From a checkpoint of a small transformer trained on Wikipedia.
Training: a variant of Muon for these matrices, 819M tokens.
Each number is 500 + 40 x the weight over the matrix's rms, rounded and kept within 0 to 999. Layers, rows and columns count from 0. Numbers have three digits each.

# layer 3 attention key, 960x640, rms 0.0784, rows 116-127, columns 0-159
529541557495442477502473436520490568397446532500528529517468518514511504569473504483457425496497487536469505491518568550605446557494490442480517520444582551535484486470480520496446482532522461564542552477517488419499495509514492548494495444486576481412486525438531491448467542493533450485494468515530516551585561485584510489499492514514501479500430446510400491404417603505487454557527458490461567487626555482459480486516576501476465534514490490507493448475505525543482465522544509
442548448487536469463576491508501542538467476476437452440407452463499475436566505560497485464513497517540536485566504465517501495454484486511470445511486541478471491504457524552580481521498512499511483494518507525471471542495508536550463507511467522465588456554441436550543533525551547562429549489496492547469484452514534488498442497496497535546522497516497583540453479448505557509465550389489513492484464514485524528534509488467573473493476482545472481487460505494474483459555467
517523462531476483522564471506413467489572459440485436502506547462520554583544505489479529499460526491498460512507469562477500504498478517478522467465537501551393527459487457523528508476537424523481441489540504491463471493491434502478506433493501526509479501518456542469489523482480534573523475507495550521539504479514536500421533541542485520536468498500522475516483505478498499495449489433536496507475452456478562474546522536463462529508516513522503533509554494542508473486508569
467478526556499511498471560464532452387468503484504592435471442553492534498459464493528439528476462443474455526550559535499506552547468410520521512515567527541515460511510488510470442465436439555537532449508457536436506550547451468505501430536583480514552577502549465528441539522436530486431503502547505566468509483495474513497460575547511441583486517459456535491543526490497493471553484488441496502479492527472538490493464560510523489541480534576536437441548465476549542538529545
514478487484469521478514501473565531478491452507498483530484500480519535536531550500460450497500505550518536449503481415520483516504549528511523513546464500539520516552463472499536496482529503535487438554416430457549490510530471568512516457455461447569521486556535420520472489458508500501494525477449526519524454449501448467473460491503500506540528490540549543560536479466531494476500567447523472493476470518516524495483506449516543473542471537535487558581466511529429549521476488
582520578461425444513557507478513494507557483472508472495467468535477546477553559534533484566531546460533465550493579481527474477467471498553504442464531461506481457419470462557495414500523478517507505495481407469529475466440478570551500499482428456468554446508523520424484507530440509454489454491467508500493505534482549505479466502507523525511483534587510541478505479514471563492495454464505535503542510494452501549561489572524506508510493432510464505501403467512484510582511500
493440477486538458574469548508504478530425510468556442528526439523564510499550563530480529453555457421550490522494435486495526501474447497518441493512482513475477485493493523491493535500500579492496429479515465468497534446484517495496559481476443532416469444418523530413541435501453475548529439469469541477484454513488535517461492526534512523513481513521398525534512442496536435538460600519516476495526516447454542468463420570515507554487530467461516489522564529492524528440571424
437489482510511464507536510429481521484525458492510486433516512484555454527475469525535563483564489536520487495518465474450538485488545535554534576601500495550533542504477501513462493471490526482486435475562563523462472468522501483525480460479500523489512538477532497559559485493506472542531470480521489473490534516502439470501536522539556545565484426475500481535491475465482473477420458511504452526497542474446546455550519449501566509435523576507519499526541485526461512547482470
425528486519480521535536602604463482447438448471555544532490551497523539526486526517588520489561481538506501496556487485388518485515504528454506455578512596495493411530523474468471471474462514442478512494567641533503581421461463496533460472501497464424495512562506473474459542511489440525472396559453456499409578546516534463560507572476536531473426531510525476447489456444483555501448506517495455472411510474440419473535476548520469516516474542346442476517562477522543477502486520
513448533520486443522505529551478530467510474432498543469448486463526474517584485491576461471519509556517478531531486520525506519432534462585469493493490536497526440444521448538464538460521523504495543529470423516509506483492468552545418491494495478542527491547530511457477472532506503516509490514515555515468474503531511494505536518538506442505538444443478526473584498454495553447551529462499487480475475558546516493469593453479420558520441504544487506564516481510494513490477503
521481535484465551448467497493446416507507462534526528544506496515487569508483511432520528519508523473497562522497528522548487485568476540523500496490534594510565489522483431544576469527456464491539459525493516483490451549520478562416503458454506509532481473445535526456475450502543461563536450449466512509497507472528520521519490463521553521430487518509477470471477530497505511546473476500568571449520512495613466461469500544477544447552504468473525490541557521474491517492517525
569428503505538552465485526512562548583502493507523500407542528473602501436557437483489467508533528612512448494489483530523501420474511553520441517500477518501476447506492489517564498465498558503549513476511554480477449502485506495549487481491475489438473525468466502472492457464429586500523446564459537538523429490468495453476471473573455486496520512487474528506492515460536484403489460483561483437427541509507391441533428511489518522498498501502533501489487498518539510475537503
# layer 3 attention query, 960x640, rms 0.084, rows 117-127, columns 0-159
472479493472516544529523459576515463562548476440440560449483471543435550508527554534447472566532533541462469561491529451480469443473545536571476490495480505493431483482494477475512434535473475417486480487467464556477514528545518437502425607519486518413519539463473497544509485496558537521459534477587432467462459489442434504494510543480446451533520531561466552560468482478560503571468463426558486452425426491551470480505485556463491468513488491487533532486460523504536498504435487
513479438492553515488449540422459534466415433458461544526525554484467424493608490458492534563493574522478523578552523489458488566447535447537600572506524543549490463450545504535520492464441434467480476505483520514505532471484435476385528491418504495532434503458547521486487511504474490528518522594479482505538535474474475496487514475520461511474522588522537478504492525515486516494465401565539499497527483488569467531477448535488545469496504442442486509530526511495514451484549479
515525530522527550552543506518501486484457489458570565506518440483393558495486474559488522486453457483441442462477470500550511495457486520572532541503462443476460505509495464575468466503514475457476485509480577487484467468508528532458543520512539515493547474415494524501492564474461506546452496517562565515564479417506449472478596495534550516537459419493518484501533535550565490493500498414528473458509523410469500461367432476532496516483509477421428527513485471447444420464491545
373543477512561530470455528476505480485514451536454503448479454467493521506518504463471498512575505527513523514460460466538435490583547496530504540508552508495498484576489522521494529550544540562517446554516488554462493442524463496522488438504542511528449493432432521446484459431539608532515494559556513485522519501482512550499477541501466475514501503470473539485541518468514405481526508390516494547475504515575473523480487485478507463519541521549494514482515458427393503528504478
578491497526462476493544480472511498486510511521591536517536473500521515550439477476511490491498500463546566479461489534486500483487511569473476523492496583534455505543507480453542502525495422529542534516478491544541558529539466415552541533442557463510483437500483483439460529494493546462494482413536481562490566522488507497481437495480475500479507532602481527530534528450546585514521560569504555554464492540519536493507502528506530501551496494497434552483537539481474498542413570
448522477561458505523482463540490506490546557531460460517494513486503531522545501433478496532453484484467508518407493518493550540461522492547587564510482451455494519520490547463497539532541488432489492534490475518464507483526512486462537474494465499469557500448486518496537497524505520449477474506498452496502543471475477473488505442482522499481470513521512475500589469506491514546477519590520492493502541472513518468521475532539506525515518486523509510531519510504598487525390543
484507570501514464446488557468452530544489488560454476521457449526501427460496495430461524455502515505488532518559475499516502488560467470544503486454497539459491531476519533484515458491470493511485480492581523480529506485471470498454508487497429426512482511446502487495453531509519548459493489539464565516482486520548550446482463538478538474433491513457551519590465526435496461488449540552527511507486499527499484520544467490590536510552551523490539489476571449424503525512502555
516534471543486496496474536623426550454506396521527567498483522461475485512586522492488469428461407529467474505582476482545522472438425503477470491495460489503524451490439511554433504527435578533518498474504517454514488552422530535414529527433458441466471552503539538493515510469481471516523464465490553516439482446508443545510519516435489500370562523534462468508494460599479460475451534523520467519539580444544502467514439549457534468448539482453535584458522598481528448474486501
508446454496506456460515515516452495503503521472516516529556482546492540568465449463432516540501497492420503548519573479472460531476528515489513543538460511464498522526573517453527541446527523560409503517465495577520525472515473519521462512518481514489530527504544447506484479469485509409480478544470524481487542555523469522518505561461465528513496518553447495584488428470519527505547439498438566462532491445448538491512461560450507497572492486470514451491525498494559537484468546
563500475467434540457484464519490455402466479501489481475600468470492532428491482493489533557530529545536510519465463544461519519557496457503451510534515569537488538543559484490502555531464532466511577449452543508447532543518500495500446420518592556478492464524472513465468486475517472556571521525536528521448481551506521437487488447423522519577444510470547498455496504491489513471507598472490457492506471511469460456450517534450439498554435487451563438494585426448480541516514515
486509533544517501519472512502549557504491542525507529496504498568451490496493554509517519542519500511527474500526474439524504492509539568467469458505454484533482507513446481528515562453471530534492494500526454511513507498511508568493465537576505497480435559529491478459535511424487548480502493473478483497498531516491472499470496566491545468516570498480470520464545469558562540486450459513470450466477542540538537485483472532499486467485542480503403515497538510523536542587486506
# layer 3 attention value, 960x640, rms 0.0754, rows 64-96, columns 0-159
514471551514548517453528493466541491547449464514566445530517490479525514481533474556456541477509571483585561490456508505510496456529515467487528526480510488515504522547508550513540543555433550480510532489408466518491483457443524480487540443461359434497519451486535493480472493504517537503558506582517532488518563511508474531461470507541542520565530471458531446548410494516523518506534517453510506461434530515483504546533499494530498505484505547490480465474492524497507493523558457
580496427552459496463524480495554476530529518454486482571487512562536527557521453544497528497459488481497525504478510525445515476496498516509491537521497498531483551530500458400449547455555543518485524529496485475522476501503557448503433488491556533471493470421483463512535491526490505513463443425532471525522532519450487506474505460502459552439487511535527507520555507583561521531507433578550487512469561487521460571520492526475523488467402499538485472549474492543488508485452490
431529455506467542501430540528489493469549495465503487478504456429481481532510493541507458465497513507541453504537481475559517454478446529579471479473517489541514475546432474463496499506593479522615538524442610464552508469553491499519494474492513519465412461523516511458454485490588461468537512505520582475460517506502473433459539508458502499505527437507499489488604475513502451495454510454472552529501505513549473493486426493478562521498525460462547508515488522515448502473546516
478512524507516451507427502528529563518478549501532471451466513409545517520567525496502469527471508472390574492448513485462461483563492509500509459495492552490484625572504466492490499522464492495516547398399454452527559552461522525515526493493509551448485514504476581492472541546497442479452519489436467491482449513567494418466540484471533538505449557555535503569550488498474475421475446531512537501536511550457499498472531458471458538487521538455524486543535522536518542534537540
496528422506446490470462504502561439563522416519511449452562444505437501489486508544537464424532483501488529486540445534474459495512521527546601463537520489443458475501451523564458521592560459486521532536467491469562551494520560493489630463483495567494466475502535512447486427521461529511556529484422549444445491509529505457491493502458551509562531501576502482456495474428440400494513488482566454442522467527506497482551489529466476499494386484503546525427507482535449499479533493
436455491435534466468514418502471454409502496550479552454514504550478464492459412520536535457494438507448540518477559509567505559461503461502522485485530508555525509488476419474567497504487473549489478471466475436554522459513516488518531474441466450519490510515518489440501520484478507542489495482545545520461524495542477519471500480481461510489496481466475544499455511537518482474461554516502523467507395541497504463484513468548441501483436526497497528527498535550550524464584512
475536494446481501469572522532496559552461557540431493491511508555495483486452466531464465452546531533539498514482442492503553476464557458515511512529486529445439446527521488510457473483521505489444518442508510465521535497467434468490477432500542503502436466456488566478502491466523442535529605521503503513549590484545505452529490557558518515520488521461483532528534496432496497386491425470524477536499524467523560502518472563429490531512518395513535554525541529501445549518503462
511561450533504563472479487482470493504512546548497496533497497469516464507522546495513564509461493509514467476520541533512475466463462513479524463498498590555522482595439513503469509410471495546503433484462557496548469518430560487500480522479520487537504468558512534481447526456532474481436546473476517499535447437463502435494514574484551492462509406465472510534443479486444556516507429528527513538444522592539510441448452524475560473562499495525526550478444568498502447516458602
505429507531485513532508596485502504416462525474496557523524525475543515471537533475571539495449608433497485506483598508446469516474523473531488512496501459512530541456453503516461485462494539478475391537459453540509486528480565489464477457484502465504572425509456441468493482496537509504536502495491481508527526507482497501466578442540533506440526444392603503438511447502469586561545436512427437546507480486463560524453528527523564498573443505504524423492448557531489528512513489
438468460494521537467559515514470540513500584558476499556522502449510474525528490513517502485557466498557522524519524417496555450507515550568497506510463558465485490489424476574514494545510515543554570510565546498528492516488488481453476460513509560503502484494484475541479484491506416482489469480517477497495510473543518539472520482474478525470515455551492438577444477501500479368508501531458394522443468513519416531525447480472512483461500457539447550477482505453460499458487511
555538499509514519502477448490521539470414472496422545527514520495497506524527530546521533480515506564520497535534465455474516591478500552468489565527536521540429503472528528521455501507545465485539491555494472542489503465498501526476492477464463505501510560518520505523524478518462493538436478462528491471483546470451493518468524481478439473536501527523499503477486471460452524470547553488481493476504491473467482487488492476537470425438472527509503501486481474490481488519571510
463466470528480546552542507484510452511547477481523537582461500486448567541406576513522526477494473478500528533528493570579526490487439511558479513513528524572486493518486502565436478397553432503464418551488444497527448508501558531460475480467339515465518455454479550442473559532545459516504554530499514544503461513465499432406479480550460483490457526502496574461428512544555481492427480506520524513506493497546451453532553565483524506558434484496446536480511495512505452526516460
524459436546469443524446471542442447547519472513534517485542499548492542565504461502490511476462516539480538498477529516435518528520503517476457474577482558525486530562510553554482480499470548477488498523539516449499486515516508506574549515544525522429505488460418496433511502487479507517469486549489497480515521438501538533470471501477503546477358558513491478478508528484548452511491475518466518544546539500478448478480630452496422538537498542497479517466591431514464508528501488
494517483551491457492480481534546508578505524498561514489543494422528504488431504516590522567519465545481575500537468450564443517507488462486475456525461573496499390505527535410552508453518436492470480505477542452507468520428511490587465470481471558514493529475448477498513473502482542478456462462533470602504604459537452521501493490506528450466535522532494532438520535469468498534466465442493465546451552527468432465477506488542518496521465529507509547524435512491499489537501495
540464507458566532457518545486516467466487501542509444488545571432486477462478526520560396503505520434433435486473531488508459536479484507534517541560510469479485448527516528630503521480508504505523465506515493527542533400472496484485550488434512414492545522475527480572455496528513589514502505531536471476499443472477543440520524445493517468443459470492547539496518459435525558506518475437513522445503458523522536519531568477519525493515487513501522484400479512524443527522459575
477560416526500448500454524463469559503540534545375512459489501533520439455442498542527500477535451528463487499554426458468451480574494471525490469508475480497477508582473521481513490495475477509512533433529516550497528486497462485496442443487522501449485494427524507475558473509529548456523489523507523514465533527469543538512444518592531525564457488540476549519521483438489505488504516503550524529487480521513529484492460493477555471439519411541458569522547512448488490592521499
393412519466490468550475420484475483441451459540452513503507445513511444538506514524478497497478503491483495532482486497510481489496476501555385512499475449526490492554548524466580435547494500529537488503523533459484489559504543467506467524530417462415551481500537416484545509501507549474486542464564394456517473502497447438480564481450403472505525476441552526480468492468548506509538457408465523495542497517568430474425510434573473530418520490501481529479554469551480510503500551
505533532475552560477427451490545537528474471567517473509468491503474467404546406521528484466480532485562516515525493487434447424477493494505494514479502463537499523519462505444562503473470577506548487488493485469472471524508534524505560511532554540439524480467523469449502421469455435498569531537482471453440501461515451491512498455454504502473436480493519566523529529474521472433546587500453478500515420553519510460558512548472469555447414419503472521599560529440500464540509492
515525477462463465458513491504518566492562499546482502526483519535478488493507515473504434531477541549532477458413491531445500496480515524564444505480553457495511570495470513521518513474569551569476430560521441518462519502563465533551520561500515481507450477504518462503495470487464493540510522448496466502473478554524506476484498475518514546494436559474466509504402428510514494515549523524454516493469433464507443499534512539491447505542531535531493512509537448510564465441460555
504479462513512477550535537520504500536537472544501525499458467562525502498513567509563491524535469527536488520473557511445480501560541489499517490456458449450505481526452476481469485510557473449532524500563555496479516420440525454374481544509476507531559507553511484528476540520567532512492496384441491537471497501486533487481511564524467439555488531514528531476439404498518520487577515459458505490584463500532562477493546472488440450498457510503503512463557417492550522483506563
538514539514440419552482534478503473472523510537532501542444464466584471533502505518502498512472473436519519477525528507550545466543529557505485492608508496449559497465485472458495527529532536485497497566512571558475467466544565525532470465486517496516474501485477510485450452434486543521476430449506502547494520491482491506483515496545540467485488532493415425577497496437523503445518499477467465508453461565529574554425499518456529480492532531488504459456384508473482493481501496
497486507443514477517521455485599514583523462548483517483571431515482517499492543434504534573485497472432554477549448508467472510562519546460503418520522499451489468571435482486380503564499578483522540497514519504441530505607485475506462510543490516476481532550559552512496461501482520538497530472446446517506449486480446488612472512452442468498547532512493475513516458525512542537478443521440527456460423552531461558475505478502514459552519549463530554483455526557507510452495481
462509471495467430529495534503482508488560517516473446585501531528510522550474453493547446503488470442495526544472439419463559482474492540585514441519497463473506564432505429530488549561443459483575606425500526472480470557556521541478431492532505558516460537493504493535486457493429546476527487446483511476498473496531537546478500532460396502520518523566520487464525521467511524429512494462501553418506489508472539526501511561567471469504448540468449474497470426453474547515475456
511489472537535538427516557536460465515494527553501560471429567523434547503466452523519522522488527472530512539508412510527581493485491495491538425477456475454531463431512479438495483582508531574458406451548587576510548420572509438599443461497456521532496499531457523503513465552498586520504485469529526538480510452522425508443458480450539537475501493433485546541518498599501535505479484470477503477526572487433485540462524435526512561483466490479500565476458508521469510520515498
504487430439503531458479459494482557494524510477505494468515523542504503413538453497509510483469509513438551501450430489423443470574458461499426481467508497489493526491511492507521430496517520491485452456521452486515497500549467487551550521546492436515475439427559474474513524467544514482482524573515495469551577479469538448495457437500478478502508503480543520451454498515458523510562545510543542505464433498496414404513528525537439506401514535538476438465524526486526504494492495
488481569431506543528511508460569501460516486586496501505479510463548514530496513489541566517487527472480544489505492569572557560492574470505540477571514507476556459466511483524507473504501472463540396546473485511474409536501511534518497528454460483447491474498536527439502462526506444546465467560504466474486424473521487511498573462459486470537496520508476499470535421472478535497595472479509545482516511536461474499477480443485472472481458601533493499446505496528499456490509499
518555508491519563516467495487436449468520507529555459510488564427497457500410479467445502541485486517555566533581461536495473465469410501413482454454527571586547422541555552539400524516543517566460516532476504495511478455510507460489525513498472478501475496492527515495496467455460554541482496471511516503524511498404493464470476526483540513510524532470527475458506569520561555509495486466451521501470572484494542567534473459458457507465490480490555585464509524555574594486580478
488449513478451535521523479454513479466480530492557614463487543455510557548510534483512488510510497482541478473395482409521476495468495492441449517402533487475500478490479587494552524468499474484480523551461388470541472514526515535487488546539520487503488475502448518466564447496540513523499466516521528512504487491496527544513517491513487481511509518459538533510501560519516461508463452531392501498488512479509503493488521516471519498519487487471466495592495492490509465496489392
442461554464526456493533499508577580559486503503551577489406521485520536465493602411509492457576489475518520466408593476545490416526508505498536555473503526483419502481484498475548491506513492550384500457478493443488492513549498474410500525530480483531486404448514528545462595496516520474454463488407485475501513423508438566535496507476462485512513429505475518583446555438503483511488473585550510449512490500461501482501525518461434491477571474523469537514515544546511513512513463
404483535474510466529560468473528483482504481507468455441466510464498474430494476513607506518511483469534503526447444464495517476487489452561482573465504505514467457511565498530534484532513518473483493502606427512454500484493502451548547449469497534450477471572466492463551501474489563539462492514445484486532549514491486452512603473477447535530544463533516530462513444509509564489466460481470520429485492540550532575576437529501540483565419490568425541522513476517498513488481529
620474517459514522436484585549492496389495495469508562470551496557474538469465462502519479476533519549497512564517504435530445435467542434575497557486525522488478449402540476602461534486465460562525490454534519516538488544457521470451457482467459496514542451535563513479505515478481522507473479544483547465551464552494474513559474500560516565451514424509460491413473394474510616580427544480470451367526402510527489454498503517517474553470591494504448523430522433423525509548458557
505591507524500477455450557517542521489470498575494514566541453452503426491514508513600534501546485470508467536482480543516549560459497548536516435502518551546559479527473481539413496441510546491512485511526594417475596493478490535538496506522517492482508477509495497471470500519501489521469430482598473543515565459542477472480466500530539449505492463509439468550493530468568579500501534488457454537523490507534466428508513577490473528527522502564547541545495520509521481491549493
432492501578510516520410560472500496507438461527457430476520538495538520500490551516545494611524499525534475440463491382485545535430553522460434489547476506436470492424490437561517543483479546490486431445489481510419482486448476517457452507529488448455438498538472404452478556459518516483483507452484458488531519503424539479493527440506494486533467411551504573509481501518472590482472513478473504496559479508563585540563525520486449501459481528572514418469515545494537504472579566
# layer 3 attention output (transposed), 960x640, rms 0.108, rows 64-95, columns 0-159
494523469448486472517468477502529504464479536504453581490487496511503541484408454511563478538479454533443465492539482499462502477497505545511512502543474496491481430493512492517495463481497468454423471519540475556517538555435466570497534519528587479521490490458408491509579510532468467534466433440508471519494493481481466483533516490440439475508476496509543566444562518523503504455471405551514407585545463452530484415476458482430493467515471465477544518538504519513435550474500601
463514500489502505494498456507467560505393463538480519552464528437424458432481552498531499512568463505485427485489488500520568470513564521431417444490494489484564500495484556555493434469473477511512572569505466507435501504509461544534496534538445436552589583538476476473493460531483546530526509491429493488461498547498472534462473496545472412510548524399481521505486498488474459495524522439494577542494461472472538472494479517433503496501530428424495507509547438447441514489488466
473477433406519470532549516433471504520455464495545505514518521551478530463509468444494515465525516512490491575465531530482463497522491413423461542495537464474500528517578485519490503516491493484468457479496498517410558527513533441471523534449469456545542504486478498522516500494472507521454506518501463467524452467455502482526417501471517477514427503493496506541438504538561519466466545491513505438524561488497600561545541476443469526514428451482559452441546502468545548500486451
585554488435471479497510535447479444520458446538457501546532475514480468520480456498483496487486514482589517501542443470566564497422481464574470450498468474482458384478482476525536457531531489548507406525573521487481484478530495523548534510495509459527493527548547454491512569526496579518562411514445490424502554455459531519565480505573508486562492506433524484440494604497531531584564507497493475484498470539484537485511492536454470476569396538552487492495513523494532510541445437
500532497475499497495545467474501537446504586552458453498476588468522417448472388444479506545497507485538471512474480566510525490515495536500392527561507484480513519460581564505529504447476446516482490470564500525527569458538484484570463507505451451567567487525491478553566544527525515457416459489510460559501575594462528498522438493491484465540457383450452460487567550503552588533470457510425514546456508468496512505440485459455462464463503506457442504522504479502521522559514548
523527539496446536452471580550552456512512504490508404527497500532451579537470561517472483506492542544507453473501468523492549530546496517523571464529547489531474521528469543501477472464494511480543487469519481466468493504472544522491468511527475519532561520515442513574504429535516471537487543475491461467499475500572453467483503545495521473482461489535541488525419510493465535511537451474430491494523564471490504505516577542527582437520539580439541551508486486477529453557405455
518490514518534456507502492443416478468580489549625488474501537478515483488513491470537450572503468544511485519500432524511443468515467551487516514442552432448491559518547512540483517442521416499487447502479465490499469531537464489514461531574470510499517513456550477473503554515480554484468420490535505500479449583457468516487437465414512478466523435541513502507500542573546511562501504488486494475558470559495421478495484533546468477503487559479439481463430449465561427449508469
509508554500438488492521514527430513456492463462527579457472512566440485537480434521499508514528481489538502563457481526543517516474485492518520516499451493506481551432557508492555510463498470483500518529512473490486543474548466486492513508516515542519489521455522486490497538502488535453524484558483480471562512549530424507526456478476532498521478531547510500492467522439539512468544544501430480528489478437479529474539491466515479519528512579548524474512498509498535587485566422
517514522498534470485478444492504578551504530502510506472431523473467507489506483544522486519480404500522553496521464537530541502506474504468512505554535556477450497539548461496534566522429489478506574513482539495467479461533485504502543536521487518462490521528549534532505544478486469440421511523564513530457456520416533512518470510482464516524497532556491485457504559441459449429489508509563482473522454487551512490495498484459481505471557501497455542465465474495521581480474516
532564499501499461473455515398516520493462502478554523505457463535485519474538444509501509485527516529485478505502464606507498507483529489494505469472537506525499544442507473464466544469433487545517471504452440512446490505516478481561487495488576503549407503479500467474571533539494584519528480584476505552457473495521512537476476566502560503512481463542512537501511551522450521616545525491432559529486518496494571470497525557548486487527454494505468437483437514565459512551521435
466537524526472449488484522440473445467566565504553481483536487521514480474514453484524498532431528466507489511477521488513477448538530499474510449491504475504519468495486433476480537569508485516487410454529528480513496536508504496520506494554489524516507461524531487538432510445460485530549540508434515511521557465479505539487477537526578495516495535511514502586542555537530451459459527521527533528472486580489446483501519532523557465488574475534529527496453494526504466464502502
497473521495502450524450492558552525504432482466504459478453483446487485469530568459434511517520445474475432416492500522499532492439543533449491509492487490505511569498518447452520511584476563509514521533473496521452508544460440495572523514513569412485512532562530519494444484447474510558572448496508515471451501513452536485492490502515469462526573521515503474565511446547540454505491556531475485481474427503445485536396496539525490469473500499463503416491542467531476471517475502
523498513484494490532517481508488519521469496496479463439497519460538452450456575485462508526469493450520544490478424473495486455493512527509498558418482470449430469485521482474493523549532433503418497520510482503502502458454478510502506547455484489500549573470537486458437505474587476549525486470483509504497510504460539529503533500529496461494562548458521522517544532519536541490495584516557526432521532497507460453524426507471512491489529453504485507495476495499500463439468514
473530531542469511488530538539416471518491457436470485481531534526514498557533490407485471512490543456517461452453468492465473486489512498511522488476481454544524594502519455541410581577544458501514472502552479525479541528511525491507542552514490432446503503468508439513471517537501440494501554521488516452479460528509444487478478492453475498516473526502478496553546476494536512493488540520471547453473507477519539523534511492455502518430475514500540444486548518467489527459514520
478498454495479495538530445493515453520522443481441532526464471504540509573502436482370531441525491515545540516492464482528511440511514435518487520546482461565514544454449532444512451523538496504488569556439468460494505510521527576481488523466516591480535523560459561434545547528482460496496541482459511543468536569479473507553523510573454533470500487499468503467522521548470502508476499492499497574536492490502419500432449519532384495494529526513532462494453527482474465470563495
531477470534515512471554413472459460431467527491520507563425485522479498547557521429476472523476517566448574538474560519494501545506507537465526473485542519404498484520479430517462552532513467547538499543476495478439491528532473487534544561471478462444543496573533432541495555485502436535486493499509535519501487482513441558505508496457472457409516516478457471553540428538501501551506493454570522469466436449528506596541473512539505542435490504500498460458506511500494522456507476
630545512465465576490489531500505463488495507487463505484470510538488482490540474522568548501477574486480554509455521467530527475522467431463552476530531469441515467437552540511510516465539506506501493547512523495516453498497528516528552477487478491482539473465450562443434476485505481399462510493467509488477540475459545541485535511546549481432527512543479474541532523563443488488450524555478463458515515462395538561472496530475528501554467508514474456545488491478560501457505525
494486468473457505545546505479467504484501490496462481522536492562537581490464540482551461470530500579520460513460511531578470513557452463514501497496522490422498437481512505561490432485548463515458543467486487475493541454549504478488459495469449478549507545492537554533525573518603544528424537525502544490542521512512510507457531515493518480454534455449527493480524500557465527547558451448577549499503503481488503485477487481437504450501550613460493539493472446506518464508476503
416470504500477486541520508440480455480433495474512495551470470446487471490500487475541485494513480511508506480544559511541509511500517490481432452493486538491459523496512545516529495474382535463523616443492507514519511464533530552527515487468486502478452512507478525514470516516574534532524454555446498525473488481485519518503549479561506469488538434470506510487464585494516465432549508535484499533467466524458466545465449447553505474465500464543379529422441549472454507484534442
525459513525494514485474495412472541515436535541554493520472493442487455459522429461479390525422520490515535535492477530529484499507494545494440520466470490504472520521514495477465552451470505517461516481487445500514533545558522509525481520464517506432475454497522494446489511372475529504524496544516518508574471501478505431491507516493505520491454473471474505506545487554515474479481509539520473500461497525484470549498423454503533501486549522555451508456461522502494537484566506
443564494471514540543509489504500518490463529454500608518531577467493534449459493507561517550487521537513446533498443522441488441466521524485448542462465464556429472475503529545461553533563457479463502507496447461543555576497577516525509483515510483529452520556508536466528521462560450467499517552463492497593501510578496516556465543522477477485478461452525512458491530541460456558441457529559496527539537471502505437553420504481511487509603452511525491513571517505466523440493553
467545470510429522549432514546431451521504574528477422463508529454497478480542415534550433492520403488532519481507510465542552499451560448506594473513523507554516464473523489523550445503551505526474497492479464500596496513466524516537514483482490515503518449476455495578490520511539555461512499459506502487477518477521548495454503472541468509542521499458495544499470485492448516457563570461495501556549579499439569427521493476489495540509486481557506468545519464473568489489554499
524509474566462496492521514463522494516499493509504544488514501488533468518524548451428468547496474551466489464497437460466496510471533509423486526432512488525483461562477540481443521472474451446509419519525473531535558490461458430430532505492534480492544520484486512486503520473549492577524503532564472530503504473496485452512527500473569494471506527507556488500520492549489535519487580497477481572518534525507522484528522506425536471425521429506526549454472500537498521523529497
454542517491527493571479504501550508489536480510533478510615511441568468478532513464470534471501444507497521506470540455471430473505460430498491611532500565566454486516519527521527450439546495454560474444480434470522516507438566504440513514457463483511502490520462395517479523455510444469519548471465578513517490581579531544575490455491423513483486497469481428505486465452486479526485493475524492522508490478487533458606487510490477516504561541489558439528599477501505536462497507
532497580564503458572526506439519469524471461460474479469487519499572468551455531484520492471586512521606511477530515515539527472467491528530555497480424536469486491456474500491533612468511458528483551511512503496493471525534554555525423541444469500410530508591522548460434499501570495541442513596452507504395487456492507529460535490588566466506508476458445451561494529481522445556505459480512455477550490479487454526401462486494535494592461496458414609566458447569418507519495529
534507460565433549468493426548544469559480520509494573461497497556461527478533496527519499422552516540463512472524492516441449496537450531482474434511549454520446502505490504475477469497482493577480527475463493501579570485456549479556519518507495521559478508529513506514454507483494557501467537487461471499465561530454540499493491503545611516471471510440563552557428514491484527431480499502473438520546410410503466498455541525514515456585517422526524552504540529498546560501498518
473499503499472501492531521501565510529515450466479511545519522516472555478520495572497551532484457484567468477444480505486571475510571493569503531546458473531508465497488546479556438486478465465468545588552499501534550506426567554452492453523410576574463454511460472511552531519466528481492525501523553510482460430558501478517496539484489449454472418500527490462464362483490479552498480469489506513540487533467498412464469497576545488505516529536499428602518430459445427508499565
502544551517546485484530511603515485511466503438451470460462440486516522489521555481526498563433424498441473560583516516546492516483470521472499515509455509491534510491484390488503507546532550498466474504529552505482459504462451431513552506423463549490454471519494574448476473492503441503499482426535440431535447494425497446520482529464576482551518584524491488510541478485506481578512611507543594490459498566526522490507495500522561524478522545534505538389520457447521447512496524
502499520508502486505492480500458520479520510510514432528577473518501498564558457509580492467463551566453481553516499521556494552531514533540491452502472518541531563467514485499458491412513444459545503552506416527464486518486488466500527512464509539499459512514508486490565524509501519515548529509566469534467483508486469404451511509508498557524496553547527478430553504607473501504556467465466516496525453518479502516518524511538504517488434559488487496493369527454554488556501478
477478473521486528530468545482491499507489514478533493533440540457502488602503520495402439449444463533428464515524511521563518552514512532375495466545537480489537463495456486485526498517492529492489475556441552495486484439485529510522478502495511507533569480448463517528462521454561552469565489501570503504452386537586495520547504513503537490533513547443486504518469486508553468543572565539512508519507531447458419561423526503462477517450569551513487539492466480476507428562492502
476539437491472494504595462416565537537551466527487484578428529483504518506552555447501554426454543524515536459478492558556516485513495520441423554504439524436474563487514538407558482544513497504549488570494494460524480534556549504500445514485463509501517476469482493497464451478535520584456526496459576530433489456505479584461514489460507456552469463485489454545539502558528393515511449461489578503519498574456501480495535532542469444492452459506489531559525428571479497561542476
506457521497504515521524452423538440489537421519568574532500489465462559499520521495519485481498477534477492454486449441445460441466499510461489531559508424505427482528503502482533530460480464442527597524505407473497471460444506451500489507500465485519404548505518458500530519456522536525507499526480427487537472495507448508507463507517535507491513508540529474498556397499495447425432447509488495476455523483430597480506477423484568572530550527481494414486529542489469546448443484